Each number is 128 + 32 x the weight over its row's rms, rounded and kept within 0 to 255. Layers, rows and columns count from 0. The size above them is the row's rms in percent of the matrix's.

# layer 9 attention query, 448x448, rms 0.0428, rows 51-63,115-127,178-191,242-254,306-318,370-382,434-446, columns 128-191
size [155 116 110 100  92  92  95  87 100  92  93  90  86  80  92  85 126 139 132 134 142 119 134 144 144 118 103 117 117 125 144 148 143 141 146 124 146 151 153 138  95 100 116 126 145 158 152 149 152 137 148 156 155 114 103 100  93  96  85  81  93  80  92  76  84  83  94 115 114 128 148 161 155 159 160 149 160 169 164  99  87  79  76  67  63  65  67  56  71  63  62  66]
[[115 135 139  97 143 150 209 213 175 119 109 146 120  83 126  95 118 144 137 143 145  71 100 118 126 134  66 112 142 163 172 125 137 135  62  74  89  97 117 118 210 111 141 122 100 116 116 168 119 115 134  25 160 136 119 122 173 107 144  81 115 143 109 111]
 [194 160 106 151 129  80 121  75 135  71 107 134 191  44 125 101 149 160 119 171 147 174 126  89 135 154 144 154 137 105 118 116  98 118 150 104 108 147 177 122 123 180 108 125 144 136 121 122 125  77 161  57 138  86 124 142 103  86 139 130 175 163 155  92]
 [122 172 128 113 128 137 151  92  75  96 128 127 150 124 166 115 106 160 134 144  88 151 121 183 136 101 131 158 115 132 181 147  94 132 169  72 102 127 207 124 125 142 121 201 110 103  67 112 176 147 152  84 136 124 137 108  77 108 131 150  83 181 108  89]
 [106 111 121 135 120 122  68 133 135 124 115 124 122 140 149 107 140  92 118 159 140 103 151 130 152 116 185 195 183 118 112  75 142 108  78  90 157 121 133 129 100 121 122 109 150 156 122 145  78 122  61 141 155  78 170  99  88 247  95 140 184 135 111  88]
 [141  82 155  99 106 134 112  70 166 130 134 127 124  77 141 110 162 135 117 151  76 138  86  88 131 102 175 171  67 130 211 104 125 108 117 110 127 162 105  48  99 115 134  81 129 150 111 148  56 121 135 122 124  72 148 119 142 120 113 152 122  91 175 176]
 [120 130 147 179 105 100 124 142 149 134 158 122 144  71 111 123 167 157  95 152  74  63 101 118  86 111 140 156  94  75  91 165 182 178 161 156 120 162 111  87 108 106 142 143 124  99 100  77  50 132 119 112 129  91 135 114 123 156 115 122 200 115 117  55]
 [146  83 124 129 120 137 106  84  96  87  63 159 147 138 119 109 130 112 110 116 124  90 150  75 151 171 118 135 219 148  66 134 184 186 159 158  87  82  94 126 103 134 138  97 153  68 110 120  76 111 115 134 102 106 142 130 202 138 158 198 179 151 108 140]
 [ 99 128 112 150 157 134 138 211 110 155 119 113 144 108 154  71  99  88  76  96 116 138 168 127 160 176 100 130  84 130 110 136 200 161 158 117 146  82  74 125  94 162  91 150 152 140 115 141 120 199 139 129 126 177 126 152 139 109 106 145 140  41 150 182]
 [116  83  76 147 112  76 120  94 109  83 113  90 104 160 119  89 181 128 126 113 147  94 117 173 129 124 146 215 149 152 128  67 167 161 141 153 119 132  90 133  64 139 117 114  97 133 100 105  90 132 115 135 102 135 114 132  91 157 119  98 168 121 127 170]
 [157 127 124 117 113 116 101 147 111 148 102  94  94 169 189 110  89  99 137 104 104 114 167 134 148 116 197 120 163 117 157 166 144 149  94 123 191 144 159 136  61 118 154  90 121 172 124 115 141 166 123 109 128  75 119 141 124 100  72 123 208  99 119 140]
 [139 136 126 134 141 118 170 139 131 111 121 107  89 116 196  84 142 117  72 173  94 141 157 133 103 138 124 110  92 179 108 145 170 138 112 152 108 148  74 134  99 194 110 135  99 123 139  92 193 187 126  79 147 138  85 195 105 121 125 120 145  55 137 144]
 [ 94 122 163 142 163 143  99  26 145 148 123 143  97 169 192 137 105 147 125 117 169 142 108 163 130 106 125 140 100 148  84 148 184 142 107 106 103 151 156 178 142  97 100 108 155  97  87 122 108 184  68 107 121 119  67 120 194 142 149  89  98 129  86 177]
 [139 113  97 116 124 106 132 147  84  80 149  91 144  69 167 194 175 116 171 110 142 171 153  92 114  54 129 118 144 166 153 134 115 141 100  93 115 154  97 117 146 127 169  93  77 114 171 163 137 124 137 140 159  85  80  71 138 135 109 163 143 145 146 137]
 [159 222 109 169 111 103 201 187 175 171 118 159 111  74 125 115 140 110  71 130 129 188 122 173 107 145 104 122 108 139  53 181  96 127 127  61 121 127 139 104 167 192 140  78 127 125 107 183 130 138 104  61 137 130  93 109 202 179 136  86 125 179 113 128]
 [132 144 137 126 151 154 153  96 126 125 153 107 153  97 136  90 123 121 147 138  97 158  95 124 102 134 136 112  70 125 169 160  62 131 177 105  96 108 135 149 148 144 153 150 114  96  76 114 131 104 152  44 111 102 109  92 131  86 114 161 161 149 141  53]
 [ 95 129 139 113  90 134 118 123 124 124 126 105 154 166 153  83 107 193 141 165 109  89 142 186 142 117  86 132 154 153 174  83  95 147 135 113  91 111 115 136 166 144 101 174 105 123 103  86 125 120 141 110 127 154 153 113 118  99 136  99 129 119 135 103]
 [133 118 127 133 129 116  87 100 131  80 123 148 113 121 160 154 161 117 140  87 124 117  95 121 178 116 190 178 100 114 156 156 141 127 155 129 141 168 128 135  66 134 132  41 142 165 152 155 117 128  91  93 124 156 169 144  55 161  65 105 140 121 167  54]
 [109 120  96 125 130 125 123 118 140 156 102  94 116  81 137 130 188 144 125 148  77 114  59 114 121 106 113 185 112 165 135 131 110 143 177 110 121 134 127 148 147  91 159 133 164 121 114 122 158 130  71 167 126 105 197 164  95 126  83 129  95 146 153 126]
 [159 134 135 142  89 112 101 126 154 156 129 158 102  91 122 141 146  94  96 100  43 117  80 116  98 108 123 110  98 109  88 185 139 110 179 132 124 143 139 146 116 114 114 167  83 158 140  98  82 163 130  69 108  87  95 122 119 130 186 124 149 147 183  65]
 [205 149 121 197 168 131 100 107 120 109 163  98 158 159  84  54 152 131 108 108  88 124 140  81 122 161 144 154 185 112 103 122 147 131 138 168 129  90 154 127 190 162 104 101 133 103 118 119  93 124 123 139 105  74 111  99 190 132 124 139 126 123 132  97]
 [ 94  84 127 164 130  97 134 171 133 138 106  87 123 127 131 106 105  85 119 124 130 135 201 149  99 162 142 153 137 104 111 152 177 141 162 133 124 125  80 181 135 125 132 173 120 112  86 154 157 149 199 108 123 199 137 125 112 112 107  75 187  81 132 142]
 [104 120  66 126  81 124 120 106  89 119 121  94 105 166 131  54 132 146 107  78 121 134 161 174 156 128  76 187  92 162 131 106 132 183 104 165 116 138 134 111 120  92  84 105 124  88 118 123 174  89 108 112 153 188 125 105  92 102 133 138 182 134 142 151]
 [139 119 149 165 109 183 114 131 153 166 103 141 133 143 209 130  79 113 127  98 103 144  85 138 137 132 128 144 130 114 151 120 117 167 126 115 113 173 133 131 165 145 128 169 117 162 150  39 129 148  85 105  96  85 139 155  79 138 112  81 211 113 145  90]
 [138 157 108  92 107 117 180 101 145 112 132 112 118 115 142 107 139 142  89 164  94 124 102 109 161 119  77  97 153 192 122 176 160 192  76 150  72 154 110 139  81  84 127 189 133 152  87 102 162 169 116  88 146 101 141 111  95 111  89 136 120 121 117 101]
 [ 92  92 130 118 129 117  96  91  81 124 174 123  83 160 201 140 145 170 120  95 152 126 127 157 164 121 121 153 104 124  71 172 155 168 148  84 123 150 129 129 145 112 106 108 133 105 104 118 111 201  99  90  98 133  89 112 116 112 162  92  97  97 113 178]
 [113  92 130 115 107 158  99  97 113 108 137 111 144 109 190 161 140 145 171  88  65 111 122 119 122  53 149 114 134 185 174 128 119 155  81 111 119 140 138 146 156 117 198 149  74 117 136 141 144 143 113 124 213 119 124  57 157 154  96 136 144 146 123 120]
 [166  75 163 145 112 143  80 158 134 147 118  82 110 142 173 122 161 101 173 191  96 161 120 110 108 139  82 135 132 129 131 201 124 109 118 126 143 117 131 102  97 121 165 123 128 157 132 144 141 135  92 118 144  88 150 116 114 140 117 157 112 130  70 115]
 [158 133 118 118 146 167 191 167 147 157  91 118 119 100 126  93 114 115  97 113  93 115 128 118 134 162  60 143 113 160  87 146 133 105 131  85 103 111  73 140 232 163 127 125 124  95  97 149 109 136 107  46 125 135 121 100 177 131 187  30 107 181 143 112]
 [143 148 158 111 104  87 112  71 141  81 144 138 177 105 121  81 135 162 153 151 118 153 157  89 131 118 114 122  89 148 189 132  88 112 177  94  95 155 136 146 175 124 140 139 114 109  33 163 124 126 173  45 107  98 109  87 146  59  86 162 155 154 195  58]
 [145 155 127 124 135 127 125 119 118 104 127 147 158 128 140  83  90 179 115 126 145 105 180 170 152  95 100 153 127 167 197  97 115 146 147 132 110 136 136 133 107 187 133 218 117 148  64  95 176 141 168  81 137 129 136 132  87 111 138 102 106 165 117 112]
 [137  81 135  80 166 142  68 105 135  76 151 173 103 117 186 141 201 111 138  94 103 103 103 119 161 117 196 139  96  73 128 152 109 148 132 122 152 165 136 145  63 154 168  60 133 176 134 122 116 175 110  98 118 144 169 128  93 191  92 137 148 107 175  95]
 [ 73  76 111 137 165 157 104 106 147 137 107  91 126  95 151 115 203 141 132 122  88 108  73 106 123 110  92 153 122 143 125  91 122 123 167 106 118 146 136 112 123  86 161 138 167 100 132  91 149 152  93 137 135  93 193 169 130 108 104 102 112 151 173 136]
 [179 135 138 139  98  99 123 101 171 139 127 127 112  92 103 168 148 119  83 135  81 106 104 107 100  97 119 139 109 112 103 175 130 138 205 144 127 143 132 137 122 105 144 149  61 159 145  75  67 169 104  45 109  95  93 109 114 124 176 103 155 161 159  82]
 [215 127 138 193 153 134 106  97 141 137 169 125 170 138  79  84 168 145  93 119  96  66 169  99 163 156 153 155 183 108 127 131 150 133 133 190 135  91 121 114 171 193  95  56 154 108 119  83 101 114 117 161  92  85 128 123 190 146 123 130 101 106  91 132]
 [ 76  89 103 174 135 115 141 186 143 156 103 119 152 147 112  93 115  70  87 118  99 146 203 167 124 153 131 161 114 108 146 143 195 137 166 133 122  99  86 142 156 108 113 170 124 113  84 164 162 149 170 119 100 187 120 122 115 121 122  72 172  66 129 168]
 [116 132  74 154  81 115 130 138  94 106 145 105  97 168 166  84 132 149  80  95 153 121 158 191 156 157 105 206 106 143 125 137 145 167  95 161  88 139 103 114  87 109 105 124 142  99  82 108 188 101  96 127 149 184  96 117  80 125 111 134 150 135 165 177]
 [144 131 113 170 144 169  94 132 142 172 148 157 132 147 206 121  77 120 109  84  84 119  91 140 153 143 131 136 182 123 141 121 105 139 142 122 119 176 128 132 176 160 132 163 114 156 138  42 133 130 100 120  99  89 128 175  69 135 127  79 183  97 144 128]
 [151 164 111  96  97 137 194  94 151 104 110 122 119 110 122 100 135 127  84 171  73 125 111 115 191 118  62  95 157 202 114 166 177 167  69 156  69 159  99 173  67  82 131 178 141 151  89  91 139 176 104  97 149  99 105 129  96  98 111 114  99  98 125 117]
 [ 85  95 114 116 158 129 113 102  98 139 180 115  93 152 184 152 145 182 125 100 150 130 105 146 158 117 140 146 108 122  65 150 159 165 154  66 112 158 126 113 148 155 110 109 153 100 120 125 144 200  97 109  87 132  82 112 137 108 169  97 112  82 123 166]
 [121 104 160 132 120 149 114 105 118 129 138 114 127 109 187 177 115 152 177  76  90 115 114 121  90  38 153 117 127 188 164 126 103 123 101 103 110 135 115 133 127 124 184 153  66 143 141 130 149 118 136 131 203 116 131  54 148 140  86 140 137 138 126 115]
 [145 179 141 127 203  99 152  71 131  91 175 170 134 134 154 129 139 185  95 114 126 165  84  86 127 152 141 182 142  96 149  88  63  84 118 111 111 156 136 118 131  64 110  95 145 114 132 145 152 161  92 123 104 166 154 149  52  74 144  93 114 132 193 116]
 [161 140 174 145 100  74 154 117 165 104 128 157 105 113  91 151 139  69 118 108  68 145  96 171 112 121 100  54  88 127 102 150 104 119 130 130 146 169 123 140 112 155 137  89 139 121  91 180 146 179 121 155  77 108 139  84 198 147 136 167 211 151 107 111]
 [ 87 108 127 109 126 145 185 126 105 121 190 102 147 135 151  91 149  60 135 143 100 107 123 127 147  83 111 131 108 120 180 117  57 150 160  85  79 134 194 152  71 158 141 163 116 131 113 105 177 107 159 118 122  89 102 100 131 135 110 240 134 120  79  58]
 [117 143 165  83 117 108 170 101 139 130 117  95 176 139 150 115 143 225 127 111  94 106  97 144 133 128 125 122 174 100 153 182  76 107 120 122  99 102 166 146  96 121 159 151 123  72 111 115 152  95 165 144 180 119 121 145 133 126 110  77 116 126 158  95]
 [103  76 123 102 128  83  89 164 117  93 121 177 153 117 133 148 161  97 141 114 132  95  76 152 134 132 194 129 124 120 137 191 156 130 154 143 155 150 136 157  59 102 110  89 164 154 141 157 107 111  80 111 115 159 192 138  61 135  97  78 117 146 173 106]
 [134 109  98 132 151 165 122  97 152 158 116  48  99 105  88 152 164 113 144 111  51 135  61 107 118 136 138 163 123 155 162  92 115 141 169 133 105 111 133 128 130  69 172 137 154 140 107 111 142 112  45 164 120  84 189 148  98 154 118 115 120 139 143 125]
 [165 151 127 132 117 114 140 131 119 147 147 114 114  79 135 131 137  97  94 129  73 127  81 129  77  99 105  94 107 115 145 186 130 122 217 128 126 147 126 116 109 103 122 131  94 124 143  74  83 162 105  82  84  89 101 111 118 135 177 117 151 145 174  76]
 [164 133 108 206 187 159  95  95 136  95 169 129 148 152 102  81 146 138  91 103  93  95 119  92 136 158 159 158 177 113  98 103 153 145 145 157 145  85 131 115 157 160 116  52 153  76 124 121 129 121 123 165 103  91 122 112 177 150 134 101 129 100 120 120]
 [ 91 113 123 163 129 120 152 192 141 127 111 110 139 160 115 104 112  88  94 121 147 168 207 168 134 146 100 145 106 116 106 153 207 135 182 156 128 104 101 148 129 151 119 160 119 120  48 158 140 167 158 103  85 228 145 129 103 128  96  42 191  70 131 153]
 [ 86 120  67 139  99 113 107 104  84 103 166  97 106 162 154  52 153 144 105 112 141  72 153 189 146 122 110 215  94 136 110 113 138 158 103 149 107 131  82 114 100 106 109 119 137  94 110 129 167  98  78 129 147 185 113 123  88 118 134 117 166 129 162 188]
 [138 132 139 149 132 162  91 131 137 191 137 169 111 151 208 127  81 106  97  95  83 124  92 135 147 125 146 143 185 109 142 118 113 156 146 123 153 170 133 143 164 164 143 139 115 161 149  36 134 117  87 124 112 108 141 169  63 151 126  67 181 103 127 139]
 [147 143 109 132 112 129 225 107 160 111 117 124  94 103 138 102 136 133  95 190  89 130 116 127 172 116  68  66 147 195 121 152 176 194  69 173  68 163  94 162  75 102 117 157 116 136  77 109 148 181 109 101 146  97 107 115 108  97 111 100 111  89 124 113]
 [ 98 100 121 132 143 160  96  80 102 140 171 132  74 151 190 142 137 185 127 113 166 123 106 139 142 125 113 152 114 147  69 163 159 156 144  72  96 139 129 129 142 130  97  91 139 107 110 144 130 189 101 120  87 121  65 112 160 120 165  94 105  99 105 162]
 [182 120 191 143  91 164 104 152  95 164 119  64 112 150 125 164 137  98 126 156  78 137  92 141 123 103  55 117 138 160 151 153 167 101 124 109 176  71 157 166 152 116  86 115 149 138 175 120  95  94 146 108 159 120 183  34  88 125 109 206 131 128 147  95]
 [113 127 128 110 174  92 171 156 124 132 148 167 123 103 168 102 109 102 114 136 165  86 173 106 117 117 108 108 130 155 118 169 110 138 118  50 170 142 132 111 193 129 143 115 127  46 116 157 145 155 116  68  90 130 134 112 174 105 159  92 109 131 131 133]
 [184 203 109  86 112  94 106 109 126  61 105 118 171  85  85  90 140 121 117 123 131 133 133 111 128 135 117 132  98 138 162 120 125  92 138 110  73  99  89 113 189 192 134 144 107 113  94 140 146  54 194  71  79 113 150  66 110 121 146 119 165 173 140 112]
 [142 132 181  81 146 122  73 130 163 113 145  96 136 173 144 123 159 183 123 145 127 119 149 187 121  92  72 146 116 117 196  96 100 153 130 141 101 161 152 123 120 145 136 185 110 132 104  75 143 104 107 157 157 135 170  94 110 109 163 135  75 122 113 141]
 [135 132 153 193 113 188  53  68  92  93 124 123  78 134 129 139 122  92 118 126  80  87 128 102 128 100 168 191 130 131 157  86 106 117 117 137 142 139 131 122 131 112  91 120 123 162 119 121  73 145 124 149 154 142 145 131  88 154  86 162 100 153 157  64]
 [100 162 143  92 154 142  80 141  84 139 124 151  85  82  90 108 213 145 129 133  83 112  92 139 127 139 152 143 126 120 144  97 119 145 175 120 128 161 107 150 122 142 101 106 169 136 125 119 115 175 145 119  77 165 152 157 140 171 120 144  47 124 159 198]
 [ 95  98 126 113 106 149  83 143 130 123 144 153 132 129 108 116 174 101 107  95  74 124  99 134 152  88  85 115 147 139  93 103 150 146 158 147  72 138 108 139 137 110  63 176  98 156 129 108 103 152 134  82 161 116 138 122 105 174 157 138 130 130 175  84]
 [168 116 105 170 130 117 128 101  95 112 149 136 170 164 112  92 129 104 117  83  85 140 134 114 151 123 132 143 149 163 110 134 172 153 122 140 118  63 122 127 155 181  96  90 129 115  98 132 111  66 100  65 118  96 155  82 163 126 121 137 107 167 115  99]
 [ 99 115 117 155 154 100 159 151 124 147 121 109 169 133 185 137  90 121 128  85 159 144 181 125 151 157 143 150 130 107 100 194 167 114 147 115 128 105  59 152  81 172 146 192 111 118 122 126 127 171 146 131 135 179 110 141 128 139 104  95 200 114 126 118]
 [142 144  69 175 140 100 187  73  83  36  66 147 138 183 104  95 101 145  93  86 103 113 211 143 154 129 103 139 121 118 128  85 162 182 125 173  76 140 154 130  77 120 117 100 132 165  78  89 127  21 133  79 122 149 136 142  95 141 130 114 172 136 154 111]
 [160  64 105 147 122 141 141  91 207 122 147 178 166 119 221 137  85  98 106 128 124 163 108 137 110 112 149  95 146 131 139 166 146 167  95 108 151 109 100  74 141 109 151 146 125 148 126  72 160 169  95  97  97  89 149 124 102 113 150 104 209 110 133  84]
 [100 148  80  95 133 125 134 149 123 149 146 142 108 157 157 110 155 117  96 153 133 109 108 103 149 128  94 143 184 139 114 154 132 193 107 111  67 102 152  61 113  78 146 161  86 144  69 129 133 174 113  73 132 143 167  90  96  76  70 124 177 134 106 109]
 [ 89 101 133 125 113 134 109 101  81 150 150  85 121 149 192 149 115 181 123 150 183 135 174 126 122 163 122 185  81 125 117 166 100 128 118  82 126 125 140 115 159 131 134 162 137 136  88  99  55 205 131 149 141 153 140 150 169 115 109  71 119  88 117 157]
 [ 99 122 126 142 126 145 137 119 151 115 116  98 161 160 134 175 121 153  98 167 122 156  84 135  88 165  93 175 148  95 140 145 106  92  90 147 129 182 165 151  88 106 122 126 168 171 126 121 133 113 130 150 156 141  77 179 143 140 172 149 123 170  86 152]
 [144 136 128 124 115 134 180 178 171 136 103 157  91  81 123 109 115 126 164 118  90  93 126 114 103 129 103 104  78 160 108 163 115 115  87  84 100 129  83 117 201 111 173 108 105 158 117 184  91 158 131  50 144 121 101  89 196 128 158  63 168 175 116 105]
 [126 131 144 118 114 109 141  81 155 108 130  90 177  69 132  92 153 153 130 173 126 144 153  85 106 138 106 163  80 140 165 153  73 139 178  88  90 154 138 145 123 144 138 165 110 142  56 134 155 149 159  61 135 110 127 104 145  75  97 179 147 143 163  66]
 [139 152 146 129 117 103 149 118 115 104 141 121 142 147 165 104  80 208 150 130 128 102 146 147 162 119  77 126 142 175 169 137 103 138 184 112 105 100 148 154 129 184 155 211 113 111  62 107 163 153 172  83 143 130 117 163  98 112 112  75 118 161 130  93]
 [110 110 115  94 147  94  72 134 126 118 131 181 119 133 162 127 159  85 135 125 125 106 117 130 153 124 211 145 120  79 139 181 134 114 131 123 161 171 168 154  77 122 146  51 167 180 132 151  96 130  96 114 125 118 181 124  65 173  89 114 144 118 134  83]
 [108  90 125 115 161 155 128  77 156 144 104  89 112 102 130 123 184 116 137 128  73 123  61  82 126 120 128 164  93 150 130  97 104 119 162 114 116 128 130  92 136  80 144 114 164 111 124 116 139 114  68 146 137  73 200 141 117 123 110 103 144 137 177 118]
 [168 146 159 148 129 106 114 124 148 167 145 123 111  84 124 153 154 111  78 139  77 110  70 137  98 104 114 121 108 108 121 180 142 136 222 155 143 166 127 129 106 117 119 135 119 115 145  63  70 155 110  78  92  77  87 101 111 151 168 113 156 150 159  68]
 [192 121 137 177 176 162  79 101 138 118 158 138 164 165  88  84 136 142 105 133 100  90 159  80 144 168 167 131 174  99 117 128 145 153 147 175 135  90 127 109 168 165 104  71 150  92 119 105 116 124 124 192 100 101 115 123 197 145 155 141 126 111 116 144]
 [ 71  81 131 155 117 122 155 192 130 143  90 133 138 155 118  93 129  69  96 125 119 164 169 167 151 153 104 149 116 116 122 133 179 157 176 146 136  99  88 166 137 139  90 158 150 114  71 167 139 161 140 115  97 218 136 144 121 114 102  89 192  57 129 166]
 [ 82 122  68 163  98 129 114 127  85 124 175 101 100 159 147  73 155 154  95 112 158  85 148 202 157 151  97 230 116 148 110 114 133 171  98 144 126 148 104 111  79 111 107 122 139  97 105 106 146 127 103 137 144 197 110 105  82 131 105 123 156 118 154 197]
 [147 139 149 160 111 135  97 148 117 175 125 157 141 165 213 119  86 102 126 101  77 148 122 137 162 122 135 129 172 100 139 108 111 163 130 120 139 167 149 136 151 141 123 142 111 164 150  41 135 123  90 114 120  87 140 191  52 134 126  77 167 105 128 121]
 [140 156 109 122 122 128 202 105 168 114 119 148 117 117 147 105 140 120  85 189  97 127 119 121 162 130  80  81 141 182 119 150 173 179  77 170  75 171  85 173  62 128 116 170 132 141  88 106 155 165 106 108 155  92 117 148 103 132 115 127 104  88 118 121]
 [126 105 127 113 162 154  93  78 135 120 162 164  86 140 174 124 140 188 126  82 139 136  88 149 154 109 104 140 125 135  95 162 163 169 141  78 100 137 138 147 145 130  91  89 153  90 114 152 133 181  83 101  81 118  59 108 129 102 160 100 113 104 117 159]
 [135 153 187 109 110 158 132 160 125 191 139 110  81 134 100 123 135 123 142 141 119 132 138 130 113  84 140 143  81 170 128 168 122 121 122  85 160  65 129 141 124 121  98  93 144 153 100 121 104 106 182  73 145 105 168 110 114 107 154 153 126 112 141 102]
 [107 121  93 158 116 130 129 163 147  80 125 160 133 119 172  81  88  74 107 142 153  84 118  99 149 138 105 135 112 132  96 112 112 104 178  54 148 104 134 122 157 107 135 104 141 118 138 170  83 102  65  93 140 132 119 107 146 153 119 122 138 145 131  91]
 [120 138  97 135 152 100  98 111  88 108 115 138 181 113  82  78 179 101 117  98 129 142 127 136 119 171 137 150  87 123 120 120 119  20 154 168  94 140 118 128 178 192 152 127  92  70 129 168 152  25 136  76  69  93 147 109  85 109 157 177 138 129 162  97]
 [116 147 163 108 151 162 103 141 173  87 174 132  46 112 170  72 120 125 137 152 100 124  87 170 147 141 102 138 156 100 213 120 114 152 159 115 162 140 184  79 140 136 146 129 116 125 144 166 135  98  93 127 169 134 159  61 117  81 133  99  63 100 132 106]
 [124 172 147 207 143 111 111 106  90 105  86 115 101 122 102 159 113  50 155 150 143 163 158 160 104 126 127 184 172 187 179  86 147 140  88  94 127 118 132 128 127 123 152 153 105 127 118  98  64 143 109  97 146  99 146 126 106 136 145 166 105 156 147 152]
 [147  97 182 138 130 133 115 147  66 104  98 123 139  64  43 137 146 169  95 125  77 109  81 121 148 113 114 150 125 146 134  94 106 153  87 149 122 147 108 116  82 145  72 115 120 213  99 121  73 130 205 154  64  66 110 115 116 140 171 149  78 132 146 157]
 [111 108 128 155  98 176 135 157 134 120 135 146 155 147 119  91 133 142 116 128 141 102  75 135  95 114 102 105 130 181 100 140 197 153 104 154  78 139 110 158 101 135  24 163 137 131 155 138  94 120 121 178 138 129 141 117  97 132 113 139 134 100 196 113]
 [124 154 120 159 140 115 175 104  97 176  78 150 113 107  90 112 134  88 146  81 140 208 143 135 111 135 114 150 174 163  96 133 154 154 139 142  89  67 151 134  79 121 110  59 117  92 112 126 143 102 134  76 140 131  97 118 120 109 134 139  82 130 123  59]
 [175 125  42 138 125 117 150 119  78 117 152 146 152 135 138 121 107 164 124 109 174 122 132  87 124 156 117 106 155 132  62 130 186  91  82 160  98 138 117 101  52 159 127 145 121 103 151  90 135 115 119 170 129 180 127 160 133 159 127 112 125 127  85 119]
 [166 157  82 192 124  64 179  94 119 131  83 100 103 158  58 129 114 126 120 124 122 143 183 122 138 135 117 153 136 145 113 120 213 165 129 160  57 117 139 119  80 136 139 130 124 186 138 121 118  84 153  98  83  99  92  97 143 115 163 121 132  92 116 131]
 [164 117 115 125 110 139 122 116 228 127 136 164  86 165 142 143 119 124 127 146 175 132 177 144 124 114 162  68 193 115 120 219  79 165  88  93 169 145  90  66 111 133 133 140 131 131 130 101 146 187 143 104 118 123 104 115 118 141 121 122 173 118  87 130]
 [105 136  85  96 101 157 128 139 100 196 107 158 165 106 178 111 184  98 115 163 112 153  82 101  53 111 106 174 156  96 175 149  71 114 135 111 117  84  97  82 122  76 120  95  55 112 117 144 151 140 169 123 159 132 123 153 153 125 104  91 198 106 155 129]
 [123 152 180 191 103  87 143  80 150 146 107 115 138 139 201 148 103 124  90 174 190 131 169 174 154 102 155 163  89 146 131 117 131 153  76 142 153 140  86  57 157 135 146 172 111 136 103  94  63 186 183 140 176 163 169 125 164 110 100 101  88  89 110 145]]
# layer 9 attention key, 64x448, rms 0.0362, rows 50-62, columns 128-191
size [ 87 103 121 139 144 148 145 146 148 136 146 150 148]
[[ 93 118 157 125 107 147 127 178  87 146 124  99  80 142 116  99 127 122 186 155 130 115 139 151 109 113  58 124 128 140 120 137 149  83 146  83 137 138 100 124  85 105 138 123  79 146  78  86 117 114 178 102 142 117 141 149  98 160 119 137 131 159  81 150]
 [126 100 119 137 139 122 168 181 117 142 134 141  85 166 113  95  53 177 108 116 201  75 115 141 137 132 108 133 137 172 147 125 168 116  85 114 126 132 110 107 197 158 196 120  95 110 109 120 125  69  84 134 102  90 101 161 140 146 169  43 128  99 142 117]
 [128 147  93 166 159 105  58  46 146 185  95 166 132  89 129  87 123 137 140 178 116 107 157  69 121 123 181 157 116  98 117 165 113 116 144  90 122 133 108 124 111 145 111 106 148 111 128 184 149 140 124 100 134  93 125 115 166 104 148 125 106 125 104  75]
 [112 133 127 145 126  96 144  73 132  67 169 176 113 168 118 139 112 130 175 116 104 105 108 177 147 112 109 152 105 121 151 124 160 159 181  83 133 131 148  95  71 139  96  80  89 131 121 102 113 103 107 165 159 104 118 125 112 183  90 133  76  98  79 122]
 [ 83 148 135  81 132  95  97 148 151 129 148 134 118 147 103 142 145 107 168 209 162  61 161  93 120 129 136  94 162 159  98  95  97 122  74 159 153 184 147 156 134 106 146  86  75 133 150 109  74 151 131 146 161 114 148 126 141 126 161 120 151 137 137 162]
 [ 93 156 153 113 156 132  78  85 131  67 169  61 141  56 118 141 178 149 129  56 107 168 115 139 135 118 124 129 101 124 160  81 132 118 125  96 175 161 154  89  78  99 148 165  68 138 126 132 143 116  79  93 114 101 129 112 149 119 193 126 125 145 170 140]
 [106 183 135 158  77 118 155 163  80 108 179  82 137 132 110 111  97 134 121 183 166 138 110  95 126 105  82 132 124 137 132 196 141 115 156 150 107 133 132 132 126 115  85  97  98  85 139  60  69 177 155 156  89  99  97 111 111 126 149  91 129 146 131 148]
 [110 120 129 145 202 121  77 110 125 178 162 159 102 117 177 104 160 150 140  78  79 123 164 160 124 103  96 122 139 169 167 133 127 168 125 117 133 173 172 147 115 171 166 120 122 134 147 147 130  30 153 144  85 103 164 126 157 124 113 116 133 165 116  74]
 [ 74 133  96 176 171 140 113 144 101 160 149 177 166 152 130 113 165 128  76  90 164  94 166  80  95  81  98 115 173 104 170  93 134 148 152 185 141 139 141 161 121  88 155 138 117 131  94 108  83 155 160 129  57  89 137 145 139 121 183 100 172 108 114 192]
 [170 115 115 213 153 154 145 119 109 135  98 118 127 163  83 169 155 161 126  76 106  56 199 127 119 118 134 160 147 136 168 127 113 157 130 113 145 131 116 113 124 150 122 175 149  81 137 111  72 149  75 121  88 140 147 123  90 169 135 137 146 155 143 110]
 [121 117 124 111 172 120  80 123 110 133 207 125 118 133  96 130 185  62 102  55  37 173 141 125 129 168 143  75 135  85 103 114 117  95  91 164 154 146 145 167 176 122 126 109  49  78 136  93 135 114 101 157 157 148 137 150  69 136  99 107 133  78 111 178]
 [159  92 104 126 135 112 171 140 183  63  92 115 135 103 116 116 134 147  94 193  92 117  96  99 125 117 110 182 103 147 130 147 145 160  98 151  67 122  92 122 104 139  77 127  82 118 136 161 121 205 125 155 127  56 136 122 200 108  35  96  95  99 144 170]
 [153 112 124 145 153 172 200  98 115 140 111 127  61 151  92 191 134 157 137 139 126 197  89 174 107 113 101 136  84 177 157  86 160 107 145  87  91  73  99 118 183 144  90  93 146 133 161 178 117  71 122 173  62 149 127 118 167  71 151 101 134  89  54 104]]